From a checkpoint of a small transformer trained on Wikipedia.
Size: 9 layers, 2 heads of 128, MLP 1024 GELU, 7.87M parameters.
Architecture: LayerNorm before each block, learned positions, tied embeddings, attention and MLP in parallel.
Training: a variant of Adam for these matrices, 195M tokens, 6168 steps.
Each number is 128 + 24 x the weight over its row's rms, rounded and kept within 0 to 255. Layers, rows and columns count from 0. Numbers have three digits each. The size before them is the row's rms in percent of the matrix's.

# down: layer 3 MLP down (transposed), 1024x256, rms 0.0531, rows 77-101, columns 0-127
# up: layer 3 MLP up, 1024x256, rms 0.0722, rows 78-101, columns 0-127
down77 097:130133145141150153127076094132091109117125119155141148122122119127136145094133121132088116099143131093137122123143117136114110137164110141100113119197138126134197162101098112161122127098144128147092158136101125104140173126154162117156120122174137133172118159102082112145100124145151162138167133163138121140137119137130155169124154156121117110124092168199109111137119126109111129119152
up78 100:104116103132119129118147129117114121130135047137113120148069129080146138111168132182124104141137129137106131135110111135145175155130086140123117096102126148127110134115157125126086130114130110138106112112106145135137145121078126118151131148110141167143125097131131143122141120107109119119183092154118158143086128104079141134158123139147141156133182101108114069131181131097088099144085
down78 120:138132150121086085113154184131118133138130113135119114110145151169134194106117148090088126116111125135134127138127132126133099137106129107098152102152128167089120124123109104136117160058073148142108154131094161119150127138077114157135141101137146146125138134132156130130141147175122150118142116179114122142099099123103054158118105122110139131142136137139138143109133128079122075124103
up79 090:119126118126139111074115121111130105098134115126147135136126116101133142144155120093176145182142124125133111119100096094145179134140099152126074098111138143137086132122140158094130148109135095118126148157115144143115125138113114126133150152156102131178105118122134141132156132097133137131147077115102130148115182092051123181154131135139154158097177143091133106097199131164142123135119
down79 102:086151108132149130110101107141116120098116116116119167099132165189117143127106085173105148120141069112144151131133126164120131129101112136154166158138122176105178148114089112134134117131133168148110169139111125113150138150092145126152103114112126098120168161095118102136109109162125140116154169127179131161149108122091168116149142114121121109122130090154115121113140114086123162112138
up80 102:107166129121141149101112088131131115103159040132128161144107128092189134132126145126148097171136107119144151117101098102134121113165093151167118098129130147116105141107152168072120121085124085150128145069128141138162131127128125099167088146133108146165139143126124149131159142100139122131175113133098115099122142106128138150152114077162138142124140119125157081144176141100124146129122
down80 106:145129148120147114080107169117116070098156183113115108143120141080160150144127127137121154139159108130096136101103106139120144123111127132104150117101141164132120118116122088117130156134165085132142145164156107108145098148118154101141126168128154159110143138133130161128130117140149155161131097136167163135163133135110120120107134093114127113121160115105152080081152121093127070104126
up81 091:106115100100157097074128116150158109124143098127156090130121149126153106148118158116101151124124113135083156125122112084169132126146089132156111141140147103110144114137133133151157135119157086121104136164104109164129148190076137105146095122116121107165159084125187157150129118122088126118130128110084152098151139119120117146154147103138192126132135159079131094145131116119108114124136
down81 062:161143114140118138171118137082071139151111155133104162109154102148082134112146112168145129166111139085167059134104146143128120099132151115109107133135093120135131122120093201120120134149133152124121110109080089139122111096141146146141159153132130135127128175156093108107114160128126121141154105136165158129156092132161111113130118128137104094120137120123118204138183104106160152133120
up82 100:107125140126125162098110093092097138132140086106128172169111130088151155096187163117143112135136125110154149126094113130175134141133098159144150050115147150141128153122116179079115132121129100120170105085131144109124124140122130128137128176153131125151107136167118154145154094077097127141144112151100137104084143120097129159181121112141117131119158129101119102120173152122135118129113
down82 085:118124108100174062153071141146122087141147104156149115092125126134099152121127127123141140163095105130119172121120134117141132158117093167126139155124160137111128143117103144106125167128109100084136180115154168172115141111105141102142126101129091133116109089124128100139097137122100111141118168144158125079151155115121150135167176118115139131147131116128174092126122135109149115114134
up83 098:117152135128168129051085096113082074126169091113180149137120155114152153118148135094150105152167134125140173115142050124128147114120096126133150121120142139128136136099113139100123119140113091144142125115123121129165146137132123113167136145151099123149139107132125152157160115122148126163162102154116135141099136115118129172143123111137110134126117125131166092121181128151118129131127
down83 115:126131104060143108094141154115155096110162124129168138115056079071152124093159124088136139136124155128135153144135107145167135141141152146119114118124113129118092155120119142111146119162144116112099166139107128157120132104136144114122164129138122144152123146192144113133126115107120115151138154108120124128091106122137124114134153129108130124134127125092145125134136142115158099128136
up84 080:119115089150091130106121144141133116121148082132132122145109123105150118070150126119151158116123079174100159109161112150154156099117129133094139132065123154095110128107111129130123108140136108175118141113091160105116112164120140173143118179176121120176111113162133153122095081116108115129159098148132120135147141141138109126125145110139127091160126129125070114194127115104111146140095
down84 053:156109118107121109143158147107113123107083119152092107117107099149101133114121114154128124141127137150150121119123153097100121112121134116111125148129091065086119081105153172122165118135137139141101138082170112102137126087111120104123154080106107133110163165122152143116122125128121126079130086122127091150126119122146161111106079148125145118153140127111128156134174141113120117130118
up85 131:125130115112118153137099157115095134162113109091132113164142114138106134108181121116186139128123153110133099130129148141145104117148138121109148126085133175161107137121056157131081122145177138118144137137108093117130134105123133112096130166151136149093069126143095121143147084120166145090139087164151125111108134134114087173119107115077107123147104118072079160142143119117134109171116
down85 110:119148115128159135107177096127150141105148124181104150105166157121177138149105138102103099178129110151145171125112108076116110145080114119124114176134130123088125143149177130130123105099115106175107122107138125151132120124152136101160139110102118099144181106118159149108107160122119123134153147110126149146138130106153148055132121143184137103123159105160150095115132163108158110105145
up86 103:141132095107135128104116090092094082123160092128125171166107113081138154088162123147160089185187141114150139132082084139152128118129094144144122076108135144102125171126106148086086101126095101115175118089131132121145137137118135138141135151118115191164100118145137098127156112104118124152152109125103134110111136109134152149155086115165117137148145125107162105110163148108119116130118
down86 106:128114123108116096140151153149154169100146114147139144170085115168104126103072135117109131089095110102156120113145122154120170128121136149079114127137126109085165146146152201176094153171082145125085137139128121101084150183142117143130110123148112135146120140139148127129121147150132135166095131106099127142100127124187171134113136153158094125091106136150105116119127173126089137138117
up87 088:110138098106121090098123105112143119117187068144138135160112157036165147126176128152133102189140113112153164113147109107132154155110075148134137104110145143147125143105090093086118111109151111129139137085113151141140136142116129071146154137163125143150129131151144146125159122088119127115176088155104156144092157106098129120171143090145143146131176096139148108111165140113101089135108
down87 099:108155107131130152105124110138137116131110129131107129107118117113147103126117107119141114137132126121130151131117124118133161116098113144118199115140166136100130111140110087122112173130098038131125136149120120164191107125093124157132134192135159158159107114133115119112135127132077120199163096139112116113144147114138138138135122139096144107156161100120129084122161127109098119168104
up88 102:123154117115161125068127102094148094134143078117159162141119126100156138099176131117150091172160125128150146152090101104164147135135078150165131088130138142121111152122151170098115124105118091133144119109135141138129136116120123128147117175126111130155107117155129123122166119102139128152162113154118117123122157091115139155154118122154121144146138134082134090105186160109120112130111
down88 072:163104157136140096120145146111136093042144119159131159134116082126110126138106134092125118126161123109169111136110130128107092151129124146095133128193139123125136125093138198126099126168106147141135163105103122121133090125127145140138099131100119152139143113167114135123133154129112150142138165115118123123117121142146120116147135112122135164134156131084172127098135139159114117142113
up89 101:110163102112155095053139083117150099140142100108141145157130128114162132092161142120174115161155129128166130135100092102158143155129087129146133104122139139114095118127119187092090120117142083120162110096125136120127129140113114108124108169122114148155127109151130117120150129137114123131119065139096130146120173105085156148127089116159082140135145125070153099098185162127103124146099
down89 074:110099157136166065149115103119146109111149157115092156130149103138122140085105134144121117142142114103155150131125122099143104194117144122139119147191130183127152135073085149099113110092141138146149139126120149118170108166151134111144074138132098162094171114092139111141138129160101184130143141099139108129141131152139116131143118159131098173130101115112119096167117100105142144096121
up90 096:134137128111143112086131123112113075133175127127144156142112140083171137128160149141143116177138139135158130132142103130132156141134108167131093108099121122136119150118145107078109134128126089133143110108160143118190128139123122120172124156141160152193120107131163121140183112110121121154158127137075111130078128106101130137146101128174119152146130105107147075122173158134090114129120
down90 164:148114113129132098103108143171165117119149117122092140150115144101169152124117107162126129136095120090143108130146128159136116144109128139118150138123133080123138141144106092128120098154128129161140075173167145157132178118168094110145128172097128170130137057106135147126153128158141108120128132154101090140146132123141119109141063153078112138131132096085147168138134091144083152120110
up91 100:133122131119115144115114120108076124094162100123175155129112125093119144131148129125137146188114120136123123124112120118148173139151107142130088107107130152127115120090142111099149121132089108120128158137143140125117124122120119095144152145119132152117119110131145175154176127098100133136186125131108127145107141091061132143163141105139114184114147127142154070098191139114104108126116
down91 113:144104116137109062104160116140123131133131100100086149088105123128109125109166111107102144103108120158138171131163118136149153135114093162130142100112072156120109134106113128164109130135096103148069134126110166138144164153128110140113134109131145149144153096130126114110110148181086121121155162133130125129142089107095102129163138160107105129146119113149164133094132122116109126135135
up92 109:104152100136151112086104118109128087133148096119128166183126143066130146089158147096181092156151126132160118148105113100145154129138080147136112101132143134125123156092114149078086124111128059130158129085135153134150142134122132111123114170121108158162106128147145105128167094111123126144154120147122139128099158115127136161155066115148102141143169118098125125120186136121107142139116
down92 066:130143165075143089154112122118155113133127107144151105087111130108106153125094126130146137173124095078130126133144152142145137142162093131194100113155124125134151126137129160155103117123109141179129134075146141138152130131132160111143095169100161181149142140137083093149150109132094138113089129119111119143061123096125143157147158110135112085084134114145109117181156124108144166118105
up93 106:100149092130124125093144142141103127126180124134127170151144163088160143117179136135133130166143136126145152142114097107157130129106089119166135109099131125097115178107143095093152156114131089126127114101131130139135131163096118140150122178153134131172108124136147138140157106114121135146139076148117147135101145082087119124129123125169129128126145140131171077108169145116140110121075
down93 145:139135130137143194125064132137147136140136126142119124103056127139091107110113144124125106131091128104123113164159143140179160116099182161100086132158130111122121136120115150131139125111130166135071122127152107145136125161140116108119169106096114076150132084136133101133108126146145149119148088092147126111092153139129197113116112109133150131176135160109112154151126100132121149125153
up94 097:121142125107124125077109103099153127104157097109127173148117152086155149134156110131163137192138119122168122128113098115169167114125104134159114085101135127156100139137105166088129103107111103139142128117146149149130115132114107135115116154161112154159110115149087148121145111087122120118129094141110133132116177098060153158127129130162100177122149118092141104091171132137116134141110
down94 111:113119154128166102092106098156122098114130087098141173112163132160157144126091103145087122116138130085143174117159096152163088199087127123145155159152146177115128184118080105159139103112119140141150157098163116104173108124153137138143106132120113129111185139121125112129129113182148143132120143146155154132128112152111133116169139133123134125104152099134109105119126135101121139099122
up95 105:092160096120136141112103094158124150121142155109148126132117130137136153143117151099124146128129144125139175126129094143153121192112123095158127106090121130112089143133130120074125158157153114114138129124128152113099136170095114156123125154132145146174110155140151083138140117151117137156083108137087118097107107132104121182150130135098077126122117103128114096095144134115113112131102
down95 076:133175089092153142117082125147125148119088132132142132150115155171102136132113147126145136121120168126121106133126106160097142083141133128115126085099135144118143099095142167109139144149123101122134113077108121144113115184113130137115109146150080146133145134137132094134151121141133137115153113124143116133123127166106095118119122118115110092123133098100149112097150116177131106130121
up96 114:122144108121107104111103129139102107125183111142096127128130165113197129123118100068107110135189108140108122118156104091095130147104100155092111110128146131125128102097133176108089150093125092135133144114133116118175111170138123132161146131139113122176149141119140101124121131154130128139149109140116165129149114094134130133134160128126137140130118146127161104175162124132113102124133
down96 103:081162150157107100149114122127118174184114156134128135107127119133122133115185151143154144110087135128135112139113129125097179139142142134083119146185127184155126109114143141139094148127120096104101145128162135133124169133083146161117122120152147110134152130100091112124114133182158108129115142124083117180118178125130112102135121156081109123128121132106148128129138105089153134124082
up97 108:111154108141139126105108135097111115112168113115156159150138133118154132112158123114146098148108132120151134160118100100167115120110106147147104108150124121116113148133142158093089155109132101116158113106160154141127144146113126126113134169093128124126100159153114107114161118113168130168100131144137139110083181113126161135144137131149114111136142116084160100122164164108113130128096
down97 110:090168066134062124133098158160124139122071147137110143122144130099119131113170095100176125112104106154130133122159161173110144165126113153111145142132131161149111154109200117123109162141118158107094199104111080105149108104102140139139145181124133150163141160158068121122127170085162131108151111169131139127110111162151112122122119115112121109113147117127098143165133128140097117139106
up98 094:108124100115138143127148134136140085147168090141178155144088136101127121113177122134162122135151097134136152112132093106123153130143098143152125109094141131120109162109150170102119137112127094125143135154138159184144115136136123118126125169114099115160123115119116109129135110127138111143141106098115150108108198102105164131138125110143158147139111101089140086110184137144131093137120
down98 087:087156128127094092107135150158123100148114093162126157141102180116142117103110095155146122115145162111127125115100163121141113109134106115152112141100090138122139128095138140070128112176127151134111122074099043135141120169111137102124151095153097145159146121112126142125103142139115119101137108116143090158111145128156142097162118087121153147147154121096092132130156134188193102154139
up99 109:113127114118159150119155128114136089131163093122105155173124165103153139097162110099145098166145114139144130136123103105168139097130093176146103115104122147140124114122134123071102139114119082125158107082156150124171093128074138114133118140119141140136127131148147123118154138102169123144149140169134149120102157097124166133123122092140145121134149133092172108116168163091122111115111
down99 132:115157133152143120132131135149123187110133100100119114102110100044144118160166128105143146129173112115098156123167097143215141132138141131147132111060114134115132118114121115111125157161120105082125126142135118127129128178133145094123095156136173180143114086097184135131115112140109117132069119122117116130122123105134106084126126099109120133139186141105174080079139139108169137125128
up100 096:091132104092159123108156099130147069131164103136160163138114157070175130126134135127155103158141113149141156108106109093127171139150091157129105110104120133114128128075126123078120137104121093135140139139117150149149129150119130146179138140135196134115127134141155160128136118101105111129160128124111124126086149092098183130108121114176151167144123102108127121119184120108106118144113
down100 110:138100155118107143137100115166110153098119120138147113103088142147121167107161186078134126126083051166140121124139149134132162116110121160106162112129122126119139124095129149125116146121163169125086099155060137156137108137120107132132142151096141149140170102154109163110154163119115075103122128119129089153142151118086165102142151120088128175112087157155140155111152123125117107159131
up101 084:156157120082113105141147104107137141145150114152118139131115153123185150087146135122144113144149133141129133125091105155138109163126120128112184117127132144124141107132126137101138156089124122140166139133138136128122095173122122117137125128142102142133110103105178137129144124141102096138121125087115102122124137132087115153143172130155165165107158120130141120113222115119137119138110
down101 077:153130133107119165146107100116126167108069138137122128124128138139062130108129122171150158079116155128134096128116144144122130119111190099108154131105091132164141172099098110158153145099154148153126145158119142130116115132116058122106120115124154125108154112099157130118137114062151085109095150146150117132133120159136112144150156102125146121137120161103125138150101125129139084192131